python train.py --vocab_size=2048 --tie_embeddings=true --init_std_qkv=0.0152 --weight_decay=0.15 --seq_len=1024
Each number is 200 + 40 x the weight over its row's rms, rounded and kept within 0 to 999. Layers, rows and columns count from 0. The size before them is the row's rms in percent of the matrix's.

# down: layer 7 MLP down (transposed), 384x96, rms 0.142, rows 163-231, columns 0-47
# up: layer 7 MLP up, 384x96, rms 0.136, rows 164-232, columns 0-47
down163,094,149,229,215,196,224,141,217,144,130,148,229,131,134,174,238,203,181,194,175,207,156,157,169,205,180,205,269,194,98,177,155,194,182,191,228,234,218,195,169,184,162,152,213,192,214,234,222,268
up164,112,221,208,180,193,271,184,186,210,191,209,133,164,170,145,149,224,225,194,168,215,226,138,176,200,192,205,154,210,224,183,212,170,222,185,154,242,174,75,157,186,192,218,183,231,173,186,231,179
down164,121,150,258,175,245,211,205,239,211,177,208,167,248,247,165,99,210,252,168,171,217,194,233,196,183,146,229,160,197,213,201,156,276,258,270,259,134,193,227,206,284,170,180,186,189,211,265,164,225
up165,111,218,180,226,120,122,236,251,254,209,199,118,257,195,161,195,154,232,225,263,243,223,205,201,221,259,174,227,238,211,103,139,156,224,201,177,233,129,227,140,166,180,150,247,163,212,208,158,252
down165,114,187,186,206,222,196,309,163,241,229,170,251,189,182,146,225,189,238,219,226,142,193,200,202,138,135,278,175,226,200,266,246,296,217,200,217,199,223,225,291,174,264,238,182,178,164,281,236,161
up166,130,219,157,192,119,174,248,280,206,152,234,199,179,207,179,229,157,268,143,171,244,201,213,130,132,214,184,229,187,191,198,209,320,203,260,212,233,199,207,238,188,150,216,207,152,194,196,274,180
down166,122,195,188,198,308,121,258,230,181,191,235,186,208,193,142,185,184,181,169,239,172,128,208,225,243,146,219,191,186,169,215,144,109,224,247,276,195,240,142,101,211,182,225,193,215,256,200,159,207
up167,094,228,245,187,194,266,201,172,202,161,179,159,159,234,283,246,251,199,116,249,119,153,181,202,177,194,205,99,214,169,246,189,172,192,201,217,212,178,169,123,228,165,148,187,232,226,191,169,208
down167,068,219,161,190,251,170,148,183,250,191,118,227,219,150,208,177,283,238,183,243,215,221,227,186,225,143,178,231,211,217,192,199,183,244,229,273,236,197,256,200,200,229,269,202,196,215,199,226,229
up168,107,202,243,234,178,210,194,246,194,268,141,155,166,212,250,177,210,191,202,205,180,203,157,187,183,222,273,159,291,264,197,248,261,173,164,207,194,160,228,198,145,200,229,188,134,215,163,220,223
down168,109,175,185,176,176,226,113,100,167,181,205,205,204,151,189,242,255,135,176,205,192,208,170,216,253,195,147,176,204,244,144,188,163,249,177,208,293,165,135,215,184,198,187,157,211,180,227,219,121
up169,091,230,165,169,219,242,169,191,209,191,116,228,173,182,158,214,220,254,213,184,211,159,224,197,238,226,205,232,153,190,160,249,144,211,196,262,207,187,196,205,170,163,241,193,205,252,144,154,166
down169,102,155,242,142,204,154,261,226,232,207,159,194,170,185,196,192,139,150,231,171,185,211,258,237,225,113,184,221,166,166,187,169,203,176,215,127,155,240,168,101,267,188,200,229,202,221,155,222,162
up170,110,245,148,269,193,210,208,257,243,169,202,257,171,158,236,165,165,176,157,159,215,133,157,206,212,247,249,155,183,228,239,242,242,191,251,127,233,143,157,222,209,120,144,183,226,234,120,248,196
down170,111,183,209,184,263,247,194,239,164,202,210,256,213,169,136,160,219,155,164,200,179,113,239,211,159,194,215,235,223,185,156,157,173,157,251,243,142,259,199,85,178,157,182,307,168,166,207,210,152
up171,078,221,197,229,188,122,214,235,200,206,244,174,219,139,248,190,154,188,350,173,220,234,113,176,220,163,226,170,195,132,186,180,123,238,160,204,170,236,209,248,186,249,150,235,153,203,193,159,215
down171,090,181,106,194,197,191,200,235,145,194,212,275,171,229,200,118,212,272,156,148,192,204,223,229,179,261,178,192,251,211,196,252,226,165,178,211,247,118,230,222,197,196,229,229,240,190,191,235,242
up172,116,149,167,216,145,193,132,242,242,177,293,170,251,144,116,212,204,217,279,242,203,238,206,224,140,134,165,217,171,221,183,185,198,263,190,225,278,174,271,231,207,210,196,228,193,199,228,206,170
down172,121,221,213,231,195,216,232,197,152,237,247,148,194,167,195,227,277,142,153,248,236,268,201,204,300,226,247,202,214,294,124,155,181,195,185,192,209,161,300,233,212,200,177,226,171,221,194,122,120
up173,116,295,227,239,147,168,186,177,192,179,194,147,208,74,228,259,301,250,252,225,195,201,150,214,148,156,161,232,193,184,165,150,207,189,212,157,235,178,171,205,174,147,196,142,155,251,148,247,199
down173,119,199,251,289,189,233,182,279,268,95,220,236,268,230,167,189,230,234,193,235,162,177,163,213,203,161,96,247,162,232,191,210,212,209,197,178,202,187,179,199,163,193,173,249,152,239,175,222,262
up174,105,173,193,246,160,176,214,215,103,148,156,170,175,190,205,212,191,199,220,119,152,121,251,174,216,183,227,187,159,188,167,190,198,263,219,226,193,231,247,161,98,169,224,220,242,182,176,210,203
down174,108,243,217,197,201,251,170,191,225,247,227,212,248,220,193,216,189,253,180,267,235,234,205,159,164,224,176,181,260,194,271,210,245,239,222,141,150,277,281,280,238,272,169,210,190,214,139,254,222
up175,090,225,217,216,163,163,192,231,193,249,232,172,199,262,140,245,232,248,217,145,186,223,231,145,247,218,202,185,226,225,186,127,230,234,193,174,218,182,197,200,261,198,185,227,238,251,204,226,241
down175,068,216,177,183,170,185,205,111,195,202,240,265,192,234,187,210,282,261,218,219,149,231,263,244,211,196,197,220,218,183,206,202,237,230,242,181,206,181,235,174,186,243,352,219,161,155,192,216,222
up176,092,217,180,189,223,224,290,211,176,219,185,165,196,169,216,167,243,243,156,243,136,227,239,239,140,174,173,228,243,214,263,213,145,245,194,198,207,226,215,157,238,212,183,170,158,232,148,249,198
down176,086,269,167,208,234,172,128,168,170,200,279,169,239,248,200,155,171,213,157,184,221,192,191,205,298,128,234,274,162,182,135,214,266,193,213,169,213,136,240,239,196,225,236,227,233,169,200,250,184
up177,087,195,105,217,216,244,293,164,162,170,229,208,192,168,212,179,256,188,159,263,193,190,195,220,172,264,300,200,165,177,215,225,208,202,144,207,206,184,184,143,196,208,175,209,150,229,175,201,170
down177,093,184,284,262,240,205,144,189,246,185,122,229,293,171,209,261,280,182,199,212,247,202,146,120,207,138,198,121,149,253,188,165,210,227,155,172,231,200,291,153,214,194,220,149,228,190,234,200,308
up178,092,246,271,195,201,174,161,197,219,188,154,189,178,176,209,189,191,192,249,192,195,223,168,144,244,237,202,261,249,163,148,180,234,225,197,121,297,234,199,235,172,239,121,197,163,247,172,223,304
down178,086,213,163,227,180,153,234,125,132,203,227,266,210,191,227,255,237,222,137,172,298,209,190,182,216,130,245,187,270,218,188,188,207,222,231,215,217,237,215,191,191,188,257,165,251,159,172,147,147
up179,086,268,241,147,257,127,206,154,185,191,252,156,177,181,215,144,197,161,225,169,201,247,228,228,137,216,217,166,229,251,280,171,222,239,244,178,179,223,188,189,178,195,172,178,159,253,188,202,286
down179,087,222,185,228,179,164,176,214,250,155,158,183,149,183,238,208,222,166,219,248,203,173,207,233,234,233,211,247,176,154,186,223,242,128,222,242,212,171,308,265,247,174,207,212,187,236,194,248,250
up180,088,232,179,270,175,152,167,123,201,193,224,142,155,198,159,214,154,219,230,139,235,196,190,161,264,236,264,227,193,135,159,142,170,177,149,231,226,166,234,263,123,253,234,214,229,181,239,139,229
down180,091,230,150,209,227,211,183,200,236,187,278,242,259,270,191,168,216,257,145,272,247,174,256,230,247,158,134,190,203,214,257,217,178,174,260,183,213,172,172,224,170,145,279,155,191,195,151,185,168
up181,115,200,207,179,248,184,173,208,180,220,129,217,271,191,169,185,212,222,190,152,150,166,204,180,222,215,180,226,195,176,135,200,204,192,261,101,210,228,224,173,226,153,188,215,186,217,141,161,259
down181,113,274,217,185,227,218,261,178,141,177,209,229,232,211,186,205,274,249,156,218,237,189,200,233,180,238,100,168,197,285,203,197,186,222,222,217,236,188,135,195,140,168,215,207,293,169,245,106,159
up182,101,203,225,250,186,194,212,255,264,154,140,214,124,164,276,235,176,214,235,230,232,161,181,125,135,210,179,228,211,173,209,211,193,221,205,194,257,173,173,157,158,186,254,232,207,184,164,194,205
down182,113,181,201,165,156,220,240,201,167,202,197,217,224,208,100,201,242,245,181,143,201,174,220,196,234,203,184,200,169,270,170,209,163,136,184,220,311,262,177,252,117,169,207,217,182,204,144,229,252
up183,095,223,207,243,214,216,279,215,270,219,247,199,159,177,241,218,219,176,242,228,235,195,203,228,164,251,163,200,231,227,150,208,194,141,286,228,265,197,222,170,250,221,178,226,185,208,136,200,233
down183,102,182,239,255,249,203,167,181,221,262,163,185,163,245,227,213,240,244,216,138,137,220,193,155,224,216,212,222,174,226,261,163,258,229,237,247,164,144,196,244,177,193,197,121,230,199,229,222,140
up184,093,195,161,246,248,216,176,216,221,240,205,140,209,207,293,144,234,169,241,167,153,200,225,163,234,239,217,202,225,172,192,215,101,165,225,198,176,198,263,258,149,260,218,198,162,279,261,116,203
down184,086,300,219,178,171,203,228,158,165,155,168,230,205,190,184,205,171,223,226,213,241,196,226,200,209,155,176,261,207,261,169,174,144,181,191,216,173,123,186,204,160,252,187,101,119,211,194,229,151
up185,099,240,214,165,211,272,175,144,167,179,155,109,182,199,148,221,187,109,211,151,202,191,234,262,191,253,301,200,233,213,143,239,190,183,254,176,200,152,186,132,222,210,178,245,174,173,215,135,166
down185,105,191,270,196,166,225,216,112,196,204,135,203,181,207,267,183,187,228,171,207,251,191,199,186,238,112,170,275,200,234,164,164,155,258,268,146,209,125,166,213,209,218,238,186,300,260,161,144,164
up186,083,303,280,204,126,199,206,165,222,183,200,190,134,191,192,214,217,181,209,181,101,186,143,242,207,260,236,148,202,230,256,116,198,157,122,185,177,177,193,236,208,255,210,198,163,243,174,119,218
down186,093,259,184,144,255,179,157,107,208,158,141,163,260,297,235,208,233,217,209,245,111,190,209,271,234,136,177,216,202,176,184,252,227,211,179,205,221,240,262,223,270,182,232,207,155,157,218,254,228
up187,096,184,190,228,121,191,270,218,255,243,147,133,158,171,122,237,224,285,160,174,175,196,221,162,258,249,167,155,162,201,261,241,145,251,188,272,208,203,170,234,209,146,165,217,191,225,199,183,176
down187,071,187,195,235,159,159,168,189,177,200,207,257,239,204,212,217,312,167,178,210,217,265,303,208,161,157,166,250,171,232,206,196,231,191,125,243,225,230,206,274,251,179,215,220,170,177,172,247,215
up188,094,143,226,236,187,207,203,250,239,197,239,201,169,138,166,201,180,218,201,192,206,202,253,244,214,188,169,154,154,164,197,297,213,197,201,159,242,220,266,243,270,164,175,283,163,196,122,197,222
down188,093,238,192,234,184,215,202,123,179,172,265,172,241,160,171,196,227,194,247,269,242,269,208,161,201,231,210,165,245,204,120,235,245,249,243,242,179,146,212,177,149,199,171,204,209,166,209,206,187
up189,092,196,194,243,199,127,212,176,116,217,214,196,166,190,223,227,134,179,253,198,181,160,228,191,224,190,279,189,190,212,187,233,220,193,268,212,197,216,237,214,205,154,211,167,216,148,267,178,166
down189,091,158,287,181,208,239,178,231,152,201,128,222,144,177,208,249,225,263,215,222,146,167,212,177,115,259,130,248,220,155,179,181,191,178,194,179,269,181,235,173,199,209,244,221,190,218,139,255,196
up190,089,165,156,139,122,180,206,212,114,215,269,226,175,247,164,159,212,196,222,228,185,182,270,222,223,119,159,219,223,136,179,216,214,178,238,121,191,180,215,148,234,197,141,147,216,225,228,190,214
down190,076,218,198,176,190,152,137,172,242,173,172,200,179,222,225,161,287,161,198,200,151,243,256,210,198,118,218,177,154,204,258,201,169,202,157,198,168,242,233,223,189,200,260,124,196,184,185,180,222
up191,085,194,239,220,223,194,150,234,201,160,344,231,214,202,167,204,244,211,203,203,201,173,186,210,201,280,263,287,232,233,215,204,189,174,214,211,176,228,232,228,220,238,225,227,253,110,231,193,118
down191,081,237,178,187,234,212,185,203,217,201,125,169,200,186,202,188,236,175,205,231,213,283,219,270,251,199,210,194,209,166,183,242,133,240,182,211,104,196,278,167,231,199,184,233,246,243,256,221,128
up192,096,218,188,199,197,189,197,179,142,205,173,246,184,196,188,152,210,225,206,206,191,192,206,267,125,183,270,171,253,224,152,166,172,191,231,175,196,169,230,181,104,183,147,182,172,267,145,181,289
down192,093,222,204,141,205,179,217,194,164,164,189,187,182,185,225,201,248,120,226,164,181,160,210,223,277,208,116,238,144,244,151,139,140,137,307,232,153,210,250,215,234,252,251,193,254,191,243,99,225
up193,136,199,176,222,227,253,169,182,156,187,175,191,230,239,165,279,180,204,183,154,195,184,166,166,206,237,239,202,154,195,214,182,244,194,246,234,159,114,237,179,275,279,191,228,227,181,174,57,184
down193,131,225,136,194,157,162,216,222,119,192,209,132,230,176,200,137,142,143,150,166,200,199,214,223,273,214,251,191,210,170,197,194,207,205,230,253,171,144,186,104,258,182,209,230,129,162,219,167,168
up194,091,150,210,123,209,219,183,163,143,192,214,143,147,148,235,187,177,156,187,277,201,208,261,170,205,207,202,205,237,153,136,181,119,228,178,270,206,187,183,178,123,144,155,178,155,241,189,126,236
down194,093,262,240,137,228,249,199,279,207,157,295,200,311,229,188,211,175,201,166,219,179,176,155,192,182,235,158,231,188,194,238,215,128,201,222,202,245,176,164,170,181,211,282,256,202,190,220,220,205
up195,097,200,168,230,251,262,88,187,186,198,210,237,224,212,225,145,265,292,180,130,240,208,169,116,218,227,169,219,157,236,174,236,173,235,246,223,212,185,293,194,208,147,154,221,230,121,175,181,207
down195,102,214,169,166,245,213,241,213,156,190,233,227,128,198,244,220,146,175,210,283,162,163,269,210,168,132,187,172,215,157,193,172,157,156,185,236,283,174,192,165,114,209,255,132,135,295,230,187,228
up196,085,185,238,203,179,263,202,303,232,259,141,210,130,185,256,247,178,143,139,174,243,205,226,182,161,159,175,193,202,252,148,227,210,185,245,152,150,207,269,172,174,233,201,120,227,193,150,162,220
down196,080,212,173,158,241,179,267,240,107,159,305,239,249,237,220,189,152,263,208,161,212,200,145,242,196,200,192,152,190,212,180,187,154,226,239,248,161,141,178,132,182,232,290,206,247,130,215,227,251
up197,096,178,195,198,208,152,245,196,193,205,225,244,200,245,171,254,215,198,205,171,273,218,170,178,200,151,216,267,102,167,202,217,281,203,191,134,201,229,267,183,175,185,188,193,161,171,195,194,245
down197,098,196,174,171,229,155,254,201,225,162,169,144,183,191,139,161,140,220,208,174,186,215,220,176,249,189,248,245,180,155,218,205,164,188,196,220,269,161,237,281,188,206,239,196,209,278,187,179,165
up198,100,210,229,169,248,210,210,241,222,216,204,179,165,118,203,263,212,239,247,254,200,166,120,136,242,220,174,126,191,181,237,224,205,219,198,250,170,177,188,215,172,157,244,196,164,182,228,235,253
down198,074,197,222,201,254,153,161,117,193,190,160,230,242,171,185,252,242,184,144,216,179,243,240,210,216,117,208,211,245,232,212,210,225,209,174,221,186,231,269,255,184,166,261,143,230,147,150,167,197
up199,102,177,218,182,248,174,216,185,158,166,252,276,235,185,191,201,204,304,184,186,160,209,257,268,213,242,260,206,315,178,196,241,211,216,170,276,147,234,288,188,177,248,210,189,147,154,177,103,172
down199,104,239,225,256,148,205,167,253,157,173,153,260,241,123,216,209,163,144,213,210,150,164,236,186,218,238,197,130,222,216,128,206,181,243,221,167,199,125,201,253,217,207,183,198,230,183,253,222,141
up200,102,144,319,225,244,199,213,194,222,124,112,211,145,156,245,196,214,198,155,243,214,199,175,240,158,147,183,242,225,169,104,265,194,208,263,174,187,187,198,159,165,108,156,197,250,209,101,206,248
down200,122,154,172,216,140,241,131,246,155,202,239,90,197,208,199,232,134,198,217,236,150,191,269,195,173,231,202,221,224,197,168,197,115,172,135,164,144,198,242,180,220,219,237,154,186,175,221,264,217
up201,116,168,161,185,189,160,289,217,190,164,145,191,209,181,139,277,272,284,204,198,164,132,252,212,102,201,183,222,209,214,174,229,212,278,147,240,144,172,207,172,138,151,221,167,182,198,200,232,276
down201,115,242,138,256,226,148,176,200,223,213,164,159,194,264,164,225,206,167,247,196,228,223,280,208,220,156,201,128,186,242,184,164,252,233,238,227,248,209,302,227,170,108,159,157,236,204,226,182,157
up202,090,243,174,226,200,226,234,255,218,197,159,209,68,236,188,210,133,210,167,208,164,198,155,192,186,269,215,166,203,199,289,179,257,214,227,189,286,172,164,217,267,287,166,211,118,222,162,219,204
down202,102,186,272,252,266,201,179,161,310,195,182,199,236,219,194,211,259,243,236,268,223,141,213,218,147,228,149,282,229,186,194,307,215,213,200,155,249,189,177,180,144,205,247,198,260,165,221,213,198
up203,093,157,165,188,234,208,172,146,168,231,185,173,177,199,217,213,241,266,171,113,163,119,196,106,233,198,209,173,210,225,185,227,204,184,187,191,209,218,215,223,212,103,211,195,153,160,172,169,155
down203,089,244,221,165,220,238,170,211,272,247,174,194,227,245,234,221,276,212,222,168,203,208,230,228,247,225,141,268,159,223,196,174,192,166,160,200,194,251,164,152,189,158,174,202,180,167,182,223,171
up204,106,221,222,233,126,275,206,180,202,184,172,235,154,165,153,180,257,286,227,162,224,165,226,152,180,133,168,224,277,158,209,251,264,265,162,259,183,167,220,255,197,253,235,152,216,204,253,193,192
down204,103,247,175,196,287,99,187,191,223,154,153,188,210,233,147,256,146,179,205,172,253,152,164,180,166,184,164,241,194,167,229,197,197,145,208,133,172,283,199,182,244,265,149,227,211,235,210,254,215
up205,107,187,145,152,168,245,90,243,230,170,217,237,275,186,168,238,213,192,217,251,170,203,197,240,188,254,216,187,205,117,205,209,213,262,228,244,161,139,243,255,173,250,169,167,85,224,184,171,191
down205,108,174,206,202,221,229,241,187,282,271,261,173,211,215,172,193,99,209,262,198,229,263,203,232,272,165,203,236,178,246,291,195,256,214,186,93,200,192,208,191,238,172,217,143,182,258,171,253,201
up206,095,224,214,234,209,176,222,178,169,202,188,204,182,196,221,186,266,251,191,163,207,214,215,234,190,206,249,211,214,225,181,189,181,199,269,224,260,209,226,184,183,203,178,193,211,257,155,206,242
down206,079,188,236,229,208,138,180,200,204,119,112,256,186,171,138,190,250,199,222,174,185,243,202,194,188,144,181,200,197,164,135,232,244,220,228,203,174,138,168,272,218,176,234,249,242,182,197,132,146
up207,095,180,197,289,168,78,157,213,216,149,230,141,161,190,185,211,279,218,182,187,238,209,202,191,159,154,172,273,191,214,125,217,252,206,209,202,130,187,184,233,110,175,176,155,156,145,188,164,137
down207,104,227,202,194,255,220,162,167,144,220,152,179,166,136,164,95,255,194,163,171,128,254,168,243,195,245,216,173,122,229,162,175,271,184,104,185,236,209,180,169,232,200,148,197,203,228,202,227,256
up208,104,220,199,236,146,210,236,129,221,227,274,200,203,113,205,219,211,213,225,176,230,160,200,230,171,231,157,187,209,184,155,165,277,115,197,150,211,164,189,213,102,215,174,245,213,204,162,217,237
down208,107,153,241,175,214,152,217,250,203,191,177,178,190,227,241,139,156,208,174,170,250,186,145,187,239,164,206,196,166,251,225,147,192,187,248,212,168,170,209,259,250,208,194,163,226,177,205,235,183
up209,105,169,187,196,218,237,194,163,199,174,178,176,210,203,167,228,209,138,228,147,206,169,248,175,161,217,225,268,279,223,197,190,228,217,216,238,137,142,159,199,120,261,166,213,252,175,232,153,203
down209,115,189,134,178,190,195,179,76,186,210,190,171,202,225,254,243,174,145,199,196,107,193,176,215,194,182,233,212,186,287,215,181,182,285,187,205,210,205,175,185,176,189,164,174,188,240,184,247,271
up210,091,169,193,256,184,180,249,208,205,104,284,214,237,183,265,206,246,187,200,249,187,242,220,262,203,223,146,153,159,224,219,184,256,152,246,164,201,242,230,121,171,179,197,161,214,237,179,188,201
down210,093,181,197,252,122,168,178,180,132,175,173,210,167,264,282,267,218,107,222,120,167,210,236,193,223,149,233,230,161,211,179,189,160,199,260,221,232,198,190,206,170,141,222,182,212,247,238,130,186
up211,121,165,168,215,226,196,249,214,123,185,123,174,162,136,187,279,203,266,181,159,196,140,188,148,157,244,219,216,147,150,179,222,228,181,221,209,266,191,182,203,147,249,225,131,221,107,170,200,166
down211,119,183,269,206,165,219,275,239,211,222,208,207,147,239,152,164,247,202,212,256,201,207,162,191,252,171,194,238,255,162,192,193,219,215,254,151,166,155,220,233,218,183,140,217,234,178,248,174,206
up212,119,192,167,175,169,239,181,190,153,208,86,257,218,219,252,304,243,197,213,194,167,184,189,255,185,277,211,216,213,137,204,189,167,243,251,232,227,213,254,217,234,87,169,149,256,195,211,148,254
down212,112,152,206,246,291,192,211,211,203,197,172,157,162,197,181,147,175,210,203,301,225,221,172,212,210,198,240,202,314,299,199,280,180,208,192,145,214,201,149,230,230,160,145,189,193,182,169,250,234
up213,089,146,266,192,212,211,146,142,247,178,242,191,199,109,278,154,187,164,322,147,243,185,231,217,134,204,259,204,260,206,237,217,242,182,244,231,186,188,215,151,165,174,245,177,149,212,294,181,186
down213,081,230,112,153,272,158,145,135,201,240,174,199,219,168,209,215,266,234,156,195,216,245,174,224,234,199,213,251,194,215,178,210,232,265,238,189,204,233,223,238,274,262,233,192,164,212,146,192,133
up214,103,162,213,134,192,172,192,163,157,223,239,199,211,242,213,152,200,190,195,171,116,187,196,248,267,204,207,233,196,231,216,188,192,226,171,154,266,223,215,268,166,202,155,194,113,282,172,194,216
down214,095,204,162,223,247,176,209,126,219,303,248,254,116,230,164,189,191,124,183,192,212,132,184,241,247,211,199,268,223,217,192,193,226,140,160,195,219,147,186,211,255,133,223,228,212,221,211,227,156
up215,128,170,240,254,165,224,133,215,187,257,246,187,247,188,167,155,239,182,270,135,250,216,217,205,199,151,199,215,172,181,312,214,234,161,199,186,202,237,284,198,193,273,251,234,190,154,217,159,164
down215,119,247,200,219,194,244,292,188,194,164,218,216,103,248,200,157,282,162,251,198,186,98,204,212,218,215,135,231,224,222,127,230,218,166,276,166,187,196,184,176,92,152,186,181,189,222,209,213,182
up216,093,119,288,299,182,163,206,103,227,208,259,206,194,171,210,164,195,200,174,116,189,168,221,258,222,111,149,227,277,191,223,227,173,188,180,254,223,199,199,161,164,220,245,242,279,230,156,157,270
down216,095,212,172,194,249,113,196,211,333,225,157,195,215,181,156,148,210,145,201,270,162,233,189,194,237,123,262,171,219,208,235,219,249,148,199,147,203,145,210,275,181,194,181,258,183,179,258,266,201
up217,109,169,234,143,179,224,233,215,239,208,186,130,171,172,217,239,268,211,210,142,182,144,206,224,249,215,236,200,214,178,210,193,177,164,157,174,229,254,211,215,218,169,198,253,81,226,245,166,219
down217,129,193,200,193,177,203,172,177,215,189,150,185,214,272,204,182,253,198,207,255,146,271,246,197,156,179,142,184,139,251,207,205,154,110,145,192,197,227,240,158,192,137,198,170,143,237,180,248,236
up218,087,185,181,251,169,172,182,151,131,213,195,183,219,189,241,221,175,266,189,168,255,234,237,244,200,245,232,223,270,221,212,154,188,193,167,160,211,168,149,141,233,181,138,181,242,123,264,175,190
down218,089,222,207,150,186,207,192,170,119,202,218,245,193,242,229,177,169,125,227,247,198,189,238,210,261,235,248,204,252,173,149,176,219,252,254,288,238,117,182,212,255,203,239,236,225,265,165,196,274
up219,088,255,191,140,186,275,183,230,228,157,200,172,153,138,185,201,225,171,206,213,180,219,235,153,195,179,183,188,225,178,149,167,212,170,222,178,266,219,242,213,150,181,252,199,234,200,260,125,233
down219,083,213,242,168,166,258,215,212,152,176,207,288,212,231,185,194,144,236,226,256,194,231,212,204,202,236,229,245,277,243,175,212,163,171,180,241,155,173,233,167,227,182,189,203,167,179,217,268,196
up220,106,205,238,179,173,212,184,171,163,183,180,213,212,158,88,207,161,221,205,230,179,206,192,175,201,154,236,211,152,198,196,233,205,217,248,194,216,238,213,149,250,164,247,186,210,190,181,259,229
down220,131,249,238,163,214,202,183,188,172,242,205,295,177,154,267,236,168,157,183,169,188,170,218,204,229,157,258,244,220,212,266,155,248,229,200,258,193,199,236,241,207,193,208,73,204,172,182,238,199
up221,087,160,188,210,171,209,285,247,233,181,199,183,211,212,223,249,205,177,158,234,173,151,204,201,174,198,313,192,167,238,191,88,181,205,182,136,180,156,171,196,210,222,187,236,247,209,197,195,148
down221,081,167,172,195,195,212,143,172,181,110,216,210,197,231,209,234,265,129,184,213,211,175,181,243,163,248,183,214,195,219,143,249,184,185,190,195,169,196,192,208,204,198,250,182,242,164,188,163,232
up222,092,172,151,203,189,200,190,159,170,232,236,261,212,207,222,174,231,239,227,152,193,180,275,161,204,190,254,310,199,164,197,161,224,209,256,224,218,237,263,260,158,131,260,234,206,192,255,203,182
down222,103,192,130,112,187,172,164,196,256,191,226,174,219,222,230,159,217,227,171,182,251,217,167,252,245,138,133,152,220,194,216,218,182,129,206,267,171,253,163,157,195,267,183,190,205,126,191,165,196
up223,101,154,178,215,199,191,267,92,252,235,138,254,219,152,252,190,224,220,248,140,171,167,208,220,211,155,133,179,208,240,154,239,214,177,206,229,215,177,160,224,196,171,246,252,84,153,264,138,206
down223,106,184,154,202,117,157,81,163,226,189,210,140,145,265,176,135,147,154,129,174,219,280,177,170,208,186,189,215,217,129,191,214,236,195,180,169,156,213,193,174,219,265,219,227,214,214,160,204,150
up224,100,156,257,244,248,188,195,155,150,220,165,282,242,175,255,203,187,160,227,227,185,167,153,167,169,230,170,189,221,214,166,184,263,177,186,131,116,189,242,159,125,220,193,195,180,185,234,226,235
down224,079,216,223,167,184,159,195,211,188,246,219,139,193,204,221,169,244,266,185,212,191,242,227,266,232,148,117,213,251,138,105,198,166,258,243,162,269,132,199,212,249,161,205,225,214,204,190,205,203
up225,106,210,213,162,233,181,151,192,167,232,209,204,265,188,225,195,226,251,300,209,265,125,239,169,166,224,169,194,237,174,163,174,273,212,257,167,237,205,161,224,217,214,205,216,308,226,186,183,214
down225,072,147,222,159,182,135,104,218,243,201,205,246,202,241,225,191,252,247,238,198,204,197,217,172,204,124,220,228,168,219,140,238,228,179,206,240,211,309,332,265,270,232,264,198,252,227,216,159,196
up226,093,257,162,136,221,264,197,215,203,191,199,215,201,188,264,258,206,186,255,220,227,198,268,162,248,254,281,247,261,149,258,185,227,198,247,205,224,146,236,170,126,205,195,190,206,264,152,196,212
down226,082,135,220,232,207,163,255,186,222,220,150,199,211,161,187,241,273,200,179,258,190,237,188,295,130,196,161,194,184,105,155,231,201,158,171,192,222,163,233,211,152,234,229,188,237,185,203,216,189
up227,084,195,238,188,203,205,155,241,142,233,202,188,203,242,172,276,225,207,221,202,160,153,254,219,243,255,190,181,225,203,225,93,168,163,249,214,263,211,222,223,222,210,203,204,153,175,123,166,196
down227,071,236,192,234,222,224,244,203,192,136,181,218,190,201,191,186,296,234,182,233,279,237,269,188,212,177,225,218,129,281,180,178,236,235,170,298,140,245,228,209,274,206,242,162,257,177,170,240,211
up228,105,187,203,210,160,178,253,186,204,257,149,175,254,156,198,253,121,197,260,189,277,181,152,197,286,250,167,139,163,153,228,191,143,201,269,202,167,138,181,194,144,168,185,171,173,231,193,274,214
down228,083,173,233,202,220,165,171,280,135,195,298,227,246,193,202,222,245,160,189,117,164,209,215,198,257,231,246,288,142,139,143,166,209,243,154,220,221,181,202,205,193,208,257,192,166,242,180,202,303
up229,087,191,252,249,164,213,212,130,224,230,263,205,193,177,206,235,222,199,129,156,195,143,244,231,158,135,184,247,237,165,270,234,242,188,190,170,264,155,203,182,214,168,276,214,212,238,246,163,224
down229,092,193,156,126,219,215,185,192,224,160,214,241,219,246,208,211,192,93,210,145,272,248,202,191,264,192,237,198,186,203,229,158,251,114,122,206,207,189,184,218,212,154,215,190,172,255,204,220,201
up230,095,193,188,179,166,187,236,210,205,210,174,237,173,236,180,161,184,228,211,235,230,216,233,258,251,192,96,190,134,89,273,239,245,219,233,200,253,238,173,168,187,188,163,218,223,246,213,171,242
down230,078,171,179,291,212,240,147,212,218,202,201,236,178,223,275,209,329,205,203,198,190,272,272,204,236,205,246,244,211,176,179,207,235,216,165,252,198,247,291,229,206,249,245,221,155,184,208,218,222
up231,080,179,186,272,126,231,226,221,201,197,165,246,220,282,233,195,148,193,209,229,230,181,217,195,199,176,160,197,114,203,124,174,201,276,108,237,226,211,192,185,129,195,204,183,165,226,206,160,261
down231,079,175,208,259,189,241,109,217,295,187,188,153,185,254,190,170,240,190,194,211,218,159,166,239,240,235,191,195,224,229,223,270,221,160,209,245,189,164,188,235,203,275,213,190,212,249,157,230,150
up232,108,199,182,228,158,145,162,152,232,173,249,186,225,161,208,149,226,310,198,218,134,131,198,205,183,210,250,157,198,182,253,199,136,254,162,192,176,243,190,178,183,219,145,172,284,125,206,216,209